{
  "num_hidden_layers": 11,
  "hidden_size": 384,
  "num_attention_heads": 3,
  "num_key_value_heads": 1,
  "head_dim": 128,
  "intermediate_size": 1920,
  "vocab_size": 4096,
  "hidden_act": "gelu",
  "norm": "layernorm",
  "norm_place": "pre",
  "norm_eps": 1e-06,
  "positions": "rope",
  "rope_theta": 10000.0,
  "rope_fraction": 1.0,
  "qk_norm": false,
  "attn_scale": 0.0884,
  "bias": "none",
  "tie_word_embeddings": true,
  "parallel_block": true,
  "init": "normal",
  "init_std_qkv": 0.0404,
  "init_std_o": 0.00862,
  "init_std_up": 0.0404,
  "init_std_down": 0.00862,
  "optimizer": "ademamix",
  "learning_rate": 0.000279,
  "beta1": 0.9,
  "weight_decay": 0.78,
  "lr_head": 0.00429,
  "warmup_steps": 407,
  "schedule": "wsd",
  "decay_fraction": 1.0,
  "decay_shape": "linear",
  "final_lr_fraction": 0.0,
  "batch_tokens": [32768, 65536, 98304],
  "max_seq_len": 768,
  "doc_mask": true,
  "train_tokens": 345600000,
  "max_steps": 5589,
  "dataset": "wikipedia_en"
}
Each number is 128 + 24 x the weight over its row's rms, rounded and kept within 0 to 255. Layers, rows and columns count from 0. The size above them is the row's rms in percent of the matrix's.

# layer 2 MLP down (transposed), 1920x384, rms 0.0285, rows 1265-1317, columns 192-255
size [ 93  89 103  94 104 100  95  86 113 107 103 112  96 109  97  92 102  94 113 104  93 112 101 103 105 105  92  93 102 112  92 102 105  91  94  93 104  89 103  99  99  87  98 101 113 105 107  93 101 102 115 101 102]
[[136 116 100 124 132 160 139  92  86 101 149 162 100 173 136 132 126 142 141 165 149  87 107  91 171  93 143 113  64  74 122 167 126 123  82 125 104 104 134  74 119  97 179 118 135 131 137  99 139 132 123 109 175 117 147 149 111 126 141 110 118 110 105 163]
 [127 117 114 135 108 141 122 149 107 140 116 108 125 130 122 114 137 137 125 143 147 136 146 132 107 150 148  95 143 118 150  78 132 132 127 142  97 106  95 151 103 136 134 119  90 119 146 114 127 120 124 111 135 135 123 132 111 110 118 142 138 154 135 201]
 [176 165 101 139 119 112 140 149 161  83 128 119 156 110 159 113 104 106 184 164  95 109  83 150 174  82 143 152  83 108 145 139 105  89 128 127 113 105 142 181 102 111 102 124 106 131 149 112 132 112 172 142 150 104 164 135 116 158  99 109 145 160 110 139]
 [113 154 121 110 166 128 105  91 173  81 122 160 174 116 124 111 138 108 156  86 166 149 136 111 153 145 123 138 102  80 124 157 107  95 120 149 101 123 145 137 158 114 124  98 124 123 133 179 150 125 138 132 130 102 133 134 123 164 142 124  95 121  80 156]
 [138 106 152 122 181 141 160  95 146 153 129 132 166 109 105 113 121 157 139 113 113 152 127 119 101 147 142 122 149 121 120 151 156 117 137 184 110  98 156 151 136 143 144 131  92 133 142 162 114 133 150 148 128 142 109 103 143 138 109 141  76 117 146  84]
 [131 118 143 100 149 117  86  59 106 139 189 104 161 124 130 102 153 121 117 129 124 130 114 122  76 105 130 145 133 115 161 148 131 154 155 120 163 135 112 143  96 123 111 121 172 174 165 162 147 166 150 111 117  82 166 118  89 132 138  87 134 143 142 158]
 [170 110 125 136 105 137 134 117 113 171 104 143 122 115 121  87 112 169 137 134 165 107 116 128 126  97 141 131 143 141 131  94 195 108 103 151 134 125 128 135 131 129 112  80 127 145 166 170 120  99 101 141 111  84 139 137  98 118 191 137 139 114  94 125]
 [133 116  81 151 132 182  80 123 155 145 143 128 154 124 158 155 107 122 117 115  96 157 131  90 157 124 142 119 130 121 146 136 134 107 133 133  93 170 135 102 114 133 137 133 157 147 158  91 123 116 133 167 130 125 140 116 121 101 124 121 147  96 164  97]
 [124 162 147 131 114  82 106 117 130 167 100 124 166 165 109 116 137 165 171  81 117 130 115 132 105 112 120 133  89 159 119 115 137 111 145 130 165 169 107 120 183 123 131  87 140 107 105 212 108 156 101 153 122 133 125 132  89 158 109 134 123 151 132 159]
 [117 117 125 101 100 154 119 157 122 115 116 147 144 122  95 144 128 116 107 109 142 131 146 169 102 152 160 116 132  88  92 119  99 137  98  95 117 165 133 171 156 103 133 138 137 184  79  81 115 147 156 126 186 115 172 147 134  94  87 104 128 159 120 144]
 [147 154 167 110 113 139 136 152 116  58 110 159 117 143 128 167 129 151 140 124 102 120 164 109 126 138 105 100  95 164  94 145 143 144 126 118 136 156 125 145 134  97  99 130 120 117 102  97  83 131 165 170 115 101  76 113 104 114  85 112 127 183 127  81]
 [101 128 128 132 168 125 122 130 104 116  97 138  97 173  85 132 155 133 137 147  86 156 136 143 107 110 128 149 138  98 132 109 141 117 146 148 140 138 139 162 117 147 104 159  92 184 121 119 131 135 133 107 170  84 129 116 119 112 147 145 116 138 118 102]
 [152 119 147 171 147 158 106 120  97 111 129  95 111 135 149 133 104 149 107 142 136 154 135 125 158 126 123  96 137 134 136 107 108 105 116 144 122 118 144 185  80 154 123 128 159  97 139 109 171 132 118 121 130 148  99  94 129 119 134 114 141 101 148 128]
 [ 91 136 122 122 143 118 153 125 142 132 148 104 167  88 126 126  94  50 140  99 112 148 104 118 127 114 170 126 147 169 136 126  91 115 120 125 136 172 176 124 147 132 134 104  71 149 115 111 138 107 170 105 116 132  87 115 133 119 114 148 124 143 140 139]
 [141  92  94 125 138 108 111 144 132 135 131 131 160 173  92 133 137  85 148 156 109  92 114 147 165 140 114 101 137 119 150  90 137 114 154 155 129 160 132 147 140 136 114 132 128 145 102  94 107 132 150 105 169 165  90 122 123 129 176 130 110 113 127 116]
 [123 128 132 133 129 107 125 115 146 126 112 134 129 155  90 138 131 139 131 131 148 122 139 159  89 131 145 135 101 116 151 159 141  88 129  98  97 116 149 139 130 136 104 101 133 116  97 106 106 117 104 146 122  98 164 153 133  98 120 124 125  94 126 153]
 [145  93 120  94 153 153 148 114 140 150 140  93 121 121 164 132 146 135 133  74 123 131 126  89 125 152 125 124 141  86 142 125 106 146  84 129 123 152  88 127 169 144 116 142 140 155 106 127 130 115 124 164 158 141 153 125 124 130 107 137  98 144 120 110]
 [149 111 148 131 170 141 139  91 135 115 125 106 103 120 133 145 124 105 143 155 168 155 178 116  92 144 144 172 145  81 159 117 131 151 146  76  75 138 135 133 106 138 181 192 126 121 138 129 118 126 113 141 171 131 157 123 105 131 114 139 144 133 118 170]
 [ 61 144 130 108  94 122 143 128  78 140 147 129 108 126 101 143 134 150 115 102 128 117 163 148  92 140 131 132 102 158 137 101 144  84 141 128 134  94  95 101 149 141 133 103 152  99 121  81 151 108 109 119 158 159 103 134 120 172 117 122 107 143 137 129]
 [135 173 128  80 110 118 136 124 183 130 125 105 100 117 130 147 131 129 114 140 113 137 130 127  76 143 123 166  76 135 163 139 100 109  67 110 118 142 149 128 140 161 119  80 131  92 150 136 189 134 136 113 114 161 120 130 168 107 183 106 127 128 129 160]
 [151 147 172 143  99 148 140 187 117 124 106 111 118 111 140 157 134 112 156 116 167 122 128 124 147 132 132 136 137 128 142 165 134 105 157  69 126 139 152 161 117 167 123 132 113  99 167 116 144 111 112 134 137  77 157 129 111 162 174 150 186 104 142 140]
 [145 127 166 123 119 161 178 134 161 105 123 127 105  95  80 145 125 133 118 136 123 158 132 130 113 106 102  89 113 120  95 126 125 148 111 118 107 150 176 147 151 119 196 120 113 133 152 161 120 124 127 126 152 108 131 128 167 134 151  95 122  97 131 143]
 [142  93 132 132 115  30 180  99 150 157 134 115 145 181  96 131 128 134 149 124 137 151 100 149 106 155 127  94 125 127  87 141 144 146 107 131 165 136 156 179 126 128 133 144  96 123 129 138 127 132 127 162 145  86 142 135 125  95 111  79 116 119 143 157]
 [116 142 145 119 112 119 121 112 134 128 106 155 158 134 160  96 141 164 147 155 126 112 185 162  97 160 112 136 122 129 126 157 113 124 126 108 118 108 111 139 133 124 154 150 178 144  73 122 140 129 159 176 101 114  90 153  99 149  99 145  73 114  51 131]
 [147 124  75  97 133 138 136 148 129 118 131 188 128 140 137 114 101 126 112  92 152 139 161 139 128 126 121 115 132 146 147 123 125 138 129  84 123 136  93 101 159  75 123  97 141  95  93 125 138 145 114 141 139 168 133 104 114 120 109 134 166 100 132 131]
 [141 146 155  95  99 156  84 130 131 122 134 102 113 108 165  93 131 131 108 127 121 125  96 149 123  92 117 103 116 122 121 189 120  97 114 134 153  99 124 157 139 154 124 102 134 117 153 167 125 117 127 103 176 104 131 120 137 105 158 100 121 123  72 118]
 [162 107  94  86 143  96 127 114 125  88 119 169 105 129 126 133  89 133 146  91 169  84 118 146 141 106 155 117 144 151 120 110 115 109  79 143 161 149 166 190 113 142 149 139  89 135 156 141 152 126 148 110 131 113 143 110 105 156 121 146 136 107 102 159]
 [115 153 126 112  93 136  74 152 108 126 136 120 116  92  84 139 135 163 173 141 131 103 138 133 134 121 112  85 111  86 137 103 149 103 127  72 162 145 131 124 105 148 137 103 116 101 107 151 139 103  96 134 140 123 109 132 168 113 130 119 108 141 114 147]
 [103 122 158 164 129 123 141 148 187 115 119  88 141 115 150 147 127 129 127 144 157 134 151 157 121 148 143 139 133 175 114  96 105 105  77 127 100 140  95 114 142 144 123 137  97  76 111 108 135 117 118 130 122 130  60 157 114 168  93 141 154 104  87 126]
 [140 132 168 112 131 120 137  70 151 122 122 129 119  97 140 102  98 144 102  89 116 170 132 100 117 112 103  84 161 138  96 148 115 132 128  95 124 182 119 183 115  87 105 169 117 122 121 160 120 155 145 119 152 137 133 127 120 107 118 128 131 128 140  88]
 [107  88 129 181 146  96 123  91 115 171 137 108 103 109 104 125 123 114 136 176 137 120 129  75 120 143 104 141 127 130 134  96 141  97 123 162 146 145 141 157 118 152 139 120 129 125 148 118  86  90 142  99  85 140 122 133 125  88 131 129 126 156 172  94]
 [134 110 169 108 116 143 157 121 142 143 133 149 165 136 112 144 120 127  96 157 126 104 154 111 111 121 150 103 164 134  93  90 181 110 122 126 163 173 155 126 127 118 152 142  96 109 127 114 179 131 145 117  64 130  85 141 154 106 119 148 121 151 172 128]
 [108 173 128 137 166  96 139 123 146 142 106 133 123 164 109 132 139 154 113 143  74 101 146  98 123 170 128 156 125 143 133 131 155 133 144 147 132 137 132 119  88 170 151 156  97 101 131 166 107  78 121 109  96 138  94 117 106 102 161 167  94 107  79 118]
 [147 131 137 136 131 146  74 175 111 140 184 134 130 125 193 119 146 116 160 147 179 100 120 126 129 148 106 149 139 147 135 123 132 163 108 134 141 176 135 166 136 122 145 114 135 105 152 107 123 158 129 135  78 131 132 151 130 116 137 117 155 125  89 144]
 [156 163 130 122 119 132 118  97 116  93 174 180 127 146 168 139 168 127 139 114 143  90 104 137 103 120 128 101 111 128 114 151 116 132  95 158 105 169 131 120 115 119 125  96 103 178 157 148 193 152 114 100 125 144 138 126 142 140 140  87 139 139 141 133]
 [108 164 160 122 134  93 121 138  49 163 140 115 178 145  99 139 153 108 166  66  93 140 138 136 147 111 123 106 143 131 159 136 102 131 175 121 197 144 130 125 129 131  77 109 139 122 100 142 124 144 100 132 150 127 120 116  96 124 143 122 117 128 140 156]
 [ 98 135 131 133 166  95 164 145 140 148 148 121 150 138 105  94 137 141 101 153 138 109 110 145 113 115  77 102 145  95 129 155 133 145 100 139 120 130  90 121  91  97  87 108 144 162 160 126 126 126  57  78  83 151 152 138  83 112 128 153  87 128 111 134]
 [112  60 155  99 123 137 150 150  90 120 157 124 118 116 163 121 113 120  83 157 105 154 182 126  82  81 114 146 128 118 155 124 150  97  90 112 118 152 166 163 107  84 106 124 188 149 141 152 143 143 112 169 109 108 158 194 144 102 127 120  95  99 156 119]
 [102 131 109 134 194 116 140 142 122 112 162 150 178 123 104 121 129 145 115 129  90  91 164 103 177 106 127 169 145 143 157 137 118 122 116 125 119 105 100 117 169 108  74 108 103 114 117 158 155 155 139  99  93 132 140 138 167 146 133 123 129 121 171  86]
 [149 106 139 157 149 127 138 157 155 122 119 131 112 145 156 130 114 119 141 162 119 149 145 130 112 129 126  87 160 162 116 139 107 166 133 144 143 101 120 139 117 124  97 102 117 154 158  97 124  73 155  95 138 131 125 158 182 140 136 117 161 130 209 146]
 [ 79 104 118 139 149 146 157 127 112 107 139 125 147  91  87  95  93 197 119  69 154 103 131 158 147 136 114 130 130 115 113 119 178  79 129 110 161 113 127  91 123 123 119 149 158 124 142 157 119 105 173 128 129 180 101  83 117 179 137 144 117 106 152 114]
 [143 131 132 120 100 156  76 118  94 120 153 119 111 117 116 121 132 100 127 135 119 135 105 146 113  87 153 155 101 139 104 101 119 136 171 123 112 136 132 148 150 159 147 150 116 121  86 101 117 103 136 160 173 146 129 114 164 109 114 186 105 130 103  63]
 [148 131 126 155 105  88 133 152 118 101 143 143 134 121 126 129  88 117 125 141 129 142  81  68 110 138 101 156  92 111 143 113 134 128  76 116 104 164 138 148 131 130 150 121 144 140  98  98 129 128 113 126 122 134 161 142 120  70 131 132 136 124 125 119]
 [162 150  46 151 117  98 119 126 131  97 108 124 206  96 150 131 105 121 135 100 104 103 152 138 129 128 149 146 126 149 127 164 118 109 136 141 106 166 154 139 111  57 161 125 153  97 110 127 147 143 122 155 151 137 127 158 142 121 119 119  87 130 115 126]
 [151  92 122 115 112 163 134  82 111 106 128  84 115 157 145 111 134 125 129 150 142 135 128  80 177 101 157 119 111 150 122 107 105 107 123  93 166 145 131 129 118 111  93 134  74 154 171  86 115 153 114 127 115 114 121 113  99  98 109 160 143 112 142  98]
 [120  80 156 117 136 117 125 145 141 104 129 100 122 118 143 109 121 100 139 178 116 125 156 122 164  68 148 142 118 148 136 102 150  97 104  95 130 109 179 114 152 100  70 107 139 184 117 103 147 159 182 112  74 128 151 136 172 107 129 118 143 156 136 159]
 [145  96 117  99 141 143 122  70  93 126 137  98 180 123 130 122 148 117 133 165 124 165 148 151 101 122 152  98 132  85  76 142  92 119 119 143 122 168 105  92 122  73 159 106 163 156  83 159 114 127 113 137 120  91 132  72 140  99 117  99 120  73 122 113]
 [164 130 105 138 109 137 133 132 122 138  94 111 129  67 110 147 130 120 118 122 104 194 174 113 121 169 125 118 131 117 146 111 134 126 126 124  78  84 135 152 126 112 125 126 147 106 133 124 135 141 154 134 173 145 152 114 171  96 118 157 112 136 128 147]
 [161  87 172 133 129 171 176 144 111 133  82 115 142 142 126 109  93 136 150  86 137 138 101 121 148 126 140 118 100 133 130 165 115 120  80 134 123 140 121 138 148  66 136 116 131  98 124 170 129 159 132 148  77 168  69 151  99 129 142 134  96 125 100  99]
 [152 130 131 101  95 123 134 139 160 148 156 113 115 125 150 141 100  96 143 133 144 168 110 118 152 125 138 135 127 146 124 109 130 128 106 102 108 161 149 105 117 138 124 110 136 113 156 134 126 131 176 125 132 126 109 148  86 132 153 150 124 115 112 127]
 [171 158 148 104 140 132 148 139 115 128 135 142 168 158 142  97 107 122 143 133  81 129 120 153 153 129 146 131 104  97 100  91  94 119 105 144 133  91 117 120 102 120 141 168  95 136 135  94 146 142 166 121 151 127  98 136 192 143 103 144 133 132 136 112]
 [143 126 132 122 117 142 171 129 118 117 137 125 156 125 161 118 166 108 156 102 133 139 165 115 115 104 161 117 175 125 150 140 138 139 100 112 134 139 144 148 126 126 129 139 142 118 141 153 133 127 144 119 135 110 133 152 113 134 164 107 114  88 140 113]
 [ 87 110 110 176 145 125 103 129 127 133 119 175 157 176 105 129 107 137 127 149 104 132 110 172 132 176 131  93 122 101 145 156 118 148 135 190 128 121 130 143 147 154 106  68 102 160 147  72 119 152  99  85  85 140 109 134 148 144 136 143 123 132 143 131]]
# layer 2 MLP up, 1920x384, rms 0.0409, rows 1266-1317, columns 192-255
size [ 92 103  98 103 104  98  94 102 101 100 111 100 107 105  95 103  94 105 104  99  99  94 100 102 104  96 101  99 107  95 103 103 101 101  96 102 100 100  92  98  91  97 105 107 101 100  94  94 100 109 100  98]
[[136 103 127 122 137 167 104 118 121 136 151 161 162 110 168 112  96 101 123 141 145  87 143 139 138 102 159 141 172 121  93 127 108 123  88 107 162 114 105 110 154 190 172 149 119 153 120 143 141 141 143  70 146 130 112 113 149 157 133 121  97 156 160 124]
 [ 87 135 117 122 141 157 158 150 120 160 147 148 133 146 104 145 115 151 141 131 128 116  80 154 128 189 107 177 172 112 113 212 140  88 146 177 159 127 153 119 153 124 166 158  83 151 154 121 149 141 145 111 170 118 151 126 117 188 142 124 110 126 103 113]
 [146 127 139 129 144 125 176 111 119 123 116 153 155 118 176 154 127 147 159 135 108 145 113 129 167 109  99 148 164 129 124 143 167 110  96 139 132 113 123 121  97 137 176 105 138 122 127  89 149 128  85 142  85 114 160 107 109 114 108 125 135  80 146 135]
 [147 130 108 120 119 122 143 118 145 126 105 131 157 135 136 133 125 127 191 123 152 123 166 105 148 116 130 133 129 106 145 151 112 121 152 132 113 105 151  72  94 144 139 152 150  92 106  88 134 115 103 124  81 131 107 113 175 100 125 120 150 109 135 122]
 [134  79 127  85 149  64 143 137 130 125  90 157 128 149 182 107 129 139 134 187 122  86 124 123 131 122 134 130  91 155 128 136 123 123 103 120 136  96 129 107 126 171 124 119 134 123 121 103 149 131 135 142  64 126 193 126 130 153 162 130 157 151 126  95]
 [ 64 125 160 123 110 128 107 101 156 138  91 158 126 116 124 183 128 170 147 150  96 122 199 144 183 135 142 154 154 138 126 102  88 152 156 160 123 120  90 123 142 118 165 116 149 149 138 119 118 116 142 102 128 109 104 119 119 143 149 155 124 140 113 109]
 [ 97 111 149  54 114 109 122 154  93 126  97 157 142 136 145 115 129 122 174 105 119 126  88 113 151 111 128 171 139 118 159 134 120 148 114 115 156 102 158 131 133 154 146  87 105 145 142 114 117 126 136 121 134 135 124 120  99 113  72 142 118 119 153 127]
 [106 154 104 106  88 110 126 133 111 164  94 106 143 114 134 101 131 140 108 124 116 126 141 157 157 148 110 149  85 140 116 176  98 110 131 167 136 117 152 118 155 140 193 150 112 144 140 131 127 124 126 148 111 158 150  95 159 131 124 103 151 101 146 141]
 [ 83 142 125 109 122 175 138 183 159 152 129 139 144 135 129 104 139  90 117 120 116  60 151 130 140 157  80 176 130 146 173 138  89 127 116 147 131  97 136 108 119 150 152 155 118 156 114 186 127 115 103 122 111 153 120 131 142 133  82 119 139  81 118 177]
 [113 191 145 146 118 142 158 148 138 137  91 119  99 136 126 147 114 100  85 115 101  97 125 150 107 126 129 108 135 156 158 108 131 121 144  93  99 100 127 115 136 146 121 104 106 135 101 107 183 147 150  82 119 146 199 115 170 157 111 177 146 119 125 146]
 [107 160 141 160 101 135 104 134 165 139 122 122 124 144 110 147  90 135 157 102 115 170 144 121 113 155  91 149 152 173 181 156 142 173 164 149 112  95 172  80 112 147 149 151 133 123 155 106 134 122 175 133 180 105 105 121 159 114 145  91 155 175 118 141]
 [131 108 132 114 114 187 138 115 151 123  96 151 148 140 110  85 139 119 152 122 149 101 194  94 122 157 120 105 118 128 152 136 120 145  99 112 145 137 122 101 136 151  94 136 129 116 152 132 130 111 135  88 104  92 152 120 106 144 132 130 139 166 156 120]
 [109 123  97 181 114 129 144 125 131 133 105 138 108 127 112 127 103 151 167 135 114 111 102 125 150 124 116 112 147 100 131 119  96 134 110 114 129 137 115 129 133 143 110 148 131  95  92 175 106 133 110 119 142 123 156  78 114 185 121 129 147 173 107 158]
 [109 169 120 114 107 167 149 119 131 214 118 147 118 144 135 149  80 146 152 192 142 147 109 169 118 196 127  83  95 130 148 122 142 132 103 135 119  96 164 140 131 151 134 118  88 126 112 106 138 108 127  91 111 105 108 159 139 145 126 154 134 140 177 142]
 [144 162 106 113 157 122 150 143 123 140 136 143 121 112 137 104 147 132 157  92  66 146 123 100 149 113 131 135 125 127 120 161 116 134 136 114 116 156 152 113 138 103 137 134 111 113 103  99 107 115 148  80 111 124 147 127  97 107 123 113 113 153 117 114]
 [136 145 118 138 124 168 139 163 162 125 116 141 152 103 118 135  78 153 136 143 129 160 143 134 117 144 143 101 112 146 141 128 113 169 133 145 151 128 140  83 118 144 132 131 118 196 134 137 127 134 166 101 126 149 149 104 140 176 129 140 150 122 167 148]
 [117 116 108  76  73 131 141 159 139 153 173 137 156 124  92 126 151 178 143 107 145  83 114 108 192  76 132 137 135 147 112 164 120 128 106 113  93 125 132 119 123 126  85 144 147 116  88 104 101 166 164 105 129  66 123 107 135 115 155 143 105 109 110 127]
 [129 111 140 131 127 104 129 156 175  93  92 138 147 120 115 168 149 161 155  96 146 124 116 179 167 101 135 130  87 103  84  99 107 162 133 178 124 151 145 145 145 157 137 133 107 137 162 111 122 120  93 147 120 133 130 107  97 135  81 155 135  75 134 161]
 [108 146 110 127  94  97 136 130 144 149 133 123  91 135 164 164 150 116 135 154  67 122 126  80 100 145 134 127 121 130 126 112 127  94 145  65 102 157 134 129 167 145 133  82 140 120 144 103 161 143 112 117 183 119 120 161 132 136 103 164 181 155 129 150]
 [114 169 122 174 115 127 147  71 146 139  98 132 151 160  93 113 139 142 146 145 173 151 136 122 124 123 107 124 123 116  84 125 117 142 124 126 135 130 130  96 129 130 134 122 104 122 140 146 111 115 143  93 140 110 112 112 128 160  84 133 105  80 110 184]
 [ 90 126 119 124 108 138 114 131 130 136 123 143 112 106 110  92  79 120 116 129 133 104 113 151 126 134 143 151 121 111 109 150  88 115 104 133 122 129  99 149 146 184 146 149 164 113 170 151 138 120 136 120 167 167 123  90 123 142 130 134 120 143 120 161]
 [119 169 101 132  86 137  94 165 154 102 126 116 131 119 118 123  96 149 132 142 133  87 132 111 118  79 109 131 137 103 115 161  62 127  63 152 112  92 144  94  96  88 115  83  87 122  97 117 126 149 129 118 139 155 101  38 120 154 160 154 113 134 152 130]
 [142 146 107 169 131 169 129 137 102 154 115 163 138 170 179 152  94 120 105 113 138 119  96 126 139 167 194  98 161 137 128 110  89 137 167 183 136 126  76 166  98 160 122 103 108 123 112 141 121 127  98 109 127 151 142 104 156 106 133 128 128 125 140 141]
 [ 91 135 144 146 111 107 141 165 138 147 118 119 131 133 119 107 101 109 106 103 143 156 134 116 187 101  85 133 144 171 106 171  75 165 117 144 138 124 113 115 162 117 166 141 121 190 146  80 117 154 128  88 115 149 118 106 153 113 123 117 159 104 101 112]
 [110 132 155 104 181 129 101 119 158 137 124 130 161 113 125 119 129 162 113 107 122 130 104 137 112 106 115 140 154 116 159  94 115 123 102 146 124 135 132 125 145 155 116 133 139 124 158 143 171 134 178  73 127 166 141 101 119 174 130 144 127  87 151  75]
 [115 155 142 129 129 139 137 147 136 146 106 151 138 121 134 123 101 145 125 106 129 167 145  91 135 158 176 109 152 124 137 166 108 126 120 114 127 141 126 141 122 153 147 141 119  98 106 142 136 118 125 120  93 138 115 118 141 147 148  88 145 167 169 131]
 [136 156 133 103 157 111 153 152 171 148 153 143 149 152 156 132 114 143 130 119 132 162  87 180  82 110 119 134 115 143 123 181 140 150 120 140 155  99  75 129 135 120 100 111  84 180 136 120 146 181 141 144 147 122  90 137 152 116  72  96 175 109 115 130]
 [113 137 124 119 143 134 130 124 142 159 123 143 128 171 179  96 137 141  93  84 135 112  62 144 155 101 130 162  94 121 113 132 133 153 133 130 133 157  94 126  71 134 139 108 118 134 115 105 118 119 148  90 107 135 153 127 178 131 123 130 140 133 118 152]
 [125 105 143  89 135 162 143 132 144 125  64 131 117 141 149 137 101  97  91 108 101 115 123 129 138 128 152 155 165 123 128 122 154  98  90 112  90 143  81 117 154 130 146 162 106  77 114 171 185 153 132 103 144  91 165 116  85  93 142 138 174 130 130 126]
 [129 144 144 129 139 134 135 100 139 106 136 151 138 127 133 152  94 115  82  93 131 106 111  85 144 133 112 108 150 111 156 127 101 128 134 128 103 117 120 121 144 105 141 178 111  87 149 125 134  99 146 123 186 118 141  96 146 118 152 146 128 133 103 123]
 [117 151 106 153 127 135 131 147 146 131 111 122 134 143 131 115  94 106 134 135 106 118 172 108 144 133  68 117 115 163 152 190 120 112 115 147 141  91 135 135  69 141 112 122 160 173 135 124 122 123 117 112  95 163 129 143 124 156 180  93 127 139 151 146]
 [107 138 120 129 131 136 122 120 122 146 144 148 143 114 120 125 123 136 157 114 106 127 170 138 138 137 134 163 163 114 117 141 121 134 134  95 167 111 104 117  96 131 126 101  73 112 122  55 144 143 131  86 129 100 110 126 101 191 120 143 139 182 176 128]
 [ 98 133 128 106 127 176 159  92 134 142 164 134 139 110 152 154 102 146 161 137 112 116 131  79 121 171  93 111 156 139 115  91 135  71 137 129 139 115 112 121 172 125 150 152 161  68  70  95 165 171 120 127 126 130 103  86 118 150 175  96 147 129 150 109]
 [119  89 130 109 118 127 122 141 142 175 131 180  64  76 120 135  85 136 145 132 140 126  99 172 120 156 133  58  77 126 174 185 128  94 131 165 159 137 106 107  82 141 151 100 154 125 147 132 125 158 138 117 129 130 137 124 138 160 111 145 108 117 137 118]
 [115 108 114 128 110 128 129 136 110 128 136 159 142 133 145 143 121 121 147 128 132  91 181 122 118 155 106 104 118 153 120 109 136 139 100 131  89 112 168 123 126 127 148 130 116 167 132  99 148 140 156 138 131 131 149 121 173 119 135 116 141 121 119 164]
 [158  90 143 146 106 106 143 115 157 165 146 119 141 110 148 122  97 142 134  37 101 161 152 143 109  97 138 158 102 135  75 116 132  75 126 134 117  86 120 112 125 159 113 145 117  95 142 122 127 190 124 114 134 159 138 114 140 114 143 104 151 133 109 120]
 [ 91 128 143 119  89 143 117 137 130 111  94 118 128 120 129 141 152 124 194 136 149 141 134  79  96 163 121  86 118 127 180 160 134 103 142 167  99  93 126  98 118 118 141 132 116 151 102  89 156 109 138 142 112 166 114 146 137 123 154 157 132 175 121 146]
 [117 170  77  97 106 116 143 131 171 110  98 139 100 148 131 166 120 129 130 140 141 101 163  90  96 136 157 134 139 123 110 128  87 170 114 160 129 113 103 123 144 157 107 138 116 104 150 141 130 137 154 113 117  91 114  80 122 128 122 134 173 160  92 132]
 [112 152 129 113 148 108 134 170 125  94 135 141 106  83 132 132 132 156 121  99 104  87  79 147 171 146 146 141 121  99 155 172 126  94 152 107 109 139 130 118 127 129 137 153 133  73 133 123 131 131 113 133 119 135 133 106 114 177 136 133 102 108 115 158]
 [111 102 111  87 119 143 165 123  88  91  84 111  99 125 141 135 121 123 168 148 100 114 121 155 131 147 195 139 127 104 116 115 132 154 106 132 115 125 123 117 117 183 154  72 108 158 113  77 139 178 157 102  86 107 168 132 126 109 120 149 148 145 121 121]
 [113 135 111 118 128 138 160 173 181 129 116 161 109 189 169 153 133 110 166 135 116 116 140 164 143 155 127 149 147 140 137 187 143 115 139 134 120 102 127 109 139 124 152 127 105 147 109 149 158 112 113 117 154  71 116 135 125 129  99 100 145 152 110 149]
 [132 125 152 113 117 131 122 123 106 150 112 138  83 159 116 143  89 129 130 183  88 110 157 114 157 113 170 120 165 115 136 118 160 119  95  99 110 108 153 120 109 139 137 148 158  70 143 116 163 156 147 121  86 134 146  98 104 124 125 124 137 128 136 112]
 [110 133 161 121  85 143 131 125 126 146 137 148 173 197 155  95 157 118 136 136 106 131 120 109 127 115 145 153 111 115 152 161 102 166 136 140 112 122 144 131 138 129 163 142 140 167 178 131 148 112 126 125 134 168 132 111 165 122 154 200 158  68 149 152]
 [158 126 101 117 139 153 141 177 145 111 131 147 133 148 116 154 101 139 128 129 137 177 156 164 132 133 112 116 137 105 103 150 123 151  90 144 103 129  97  89 136 132 133 113 117 142  68 135 154 132  67 143 123 123 138 133 154 124 111 124 148 127 140 136]
 [102 161  96 117 116 103 153 156 106 132  91 141 181 159 119 126 171 128 113 142 137 103 108 143 152 119 101 168 134 122 160 146 140 101 128 139 140  85 132 130 157 108 174  86  60 154 114 114 135 125 117 140 114 129 128 103 173 135 113 173 104 123 132 117]
 [110 125 158 129 115 126 111 132 166 138  96 161 129 125 114 134  76 102 119 135 132 111  65 144 134 128 168 123 155 148 143 112  99 146 140 102 153 161 146 124 146 126 161 194 128 166 167 133 152 193 175 121 150 116 178 114 123 122 121 154 126 104 144 121]
 [125 143 130 151  84 155 127  93 142 138 133 140 169 144 137 128 150 196 127 121 133 106 141 127 164  62 120  96 137  74  80 145 151 161 141 147 141 130 138 129 105 119 171 144 115 142 149 124 153 117 121 141 107 130 131 102 161 132 127 168 119  91 127 116]
 [116 128 106 124 125 139 108  94 131 137 147 120 131 120 142 170 146 137 126 177 124 112 116 137 155 121 110 139 144  67  82 121 120 157 142 121 165 111 120 142  68 153 100 133 121 144  94 125 132 102 131  99 131 140 157  85 162 119 150 125 128 115 175 149]
 [108 134 113 143  96 131 165 161 154 153 159 146 145 121  96 139 115 174 168 117 138 126 108 122 147 163  98 163 179 128  92 129 107  98  88 171 159 102 142 165 119 138  97 139 134 101 118 143 101 154  93 172 131 119 134 119 129 118  82  89 130 125 174 122]
 [107 133 147 133 133 148 164 115 154 165 139 146 132 157 128 127 124 146 121 184  81 163  97 107 147 113 112  93 147 123 110 119 117  94 130 157 134 119 152 143 104 131 133 153  94 123 128 138 107 120 121 113 128 140 145 106 161 122 114 109 125  52  91 115]
 [127 113 172 118 123 127 155 153 164 160 112 115 123 115 129 145  82 146 162 117 147 143 134 153 130 113 136  80 160 101 104 105 116 149 101 125 114 126  97 130  81 117 140 121  86 127  81 146 130 103  72  72 140 115 124 163  91 146 114 127 119 152 143 148]
 [150 125 115 117 145 187 107 174 139 103 113 107 169 149 127 141  93 149 175 134 153 109 110 132 112 129 134 118 141 139 147 112 125 150 111 124 100 134 109 151 125 193 134 113 125 113 103 161 155 153 102 116 112  72 102  79  97 133 189 125 146 110 130  90]]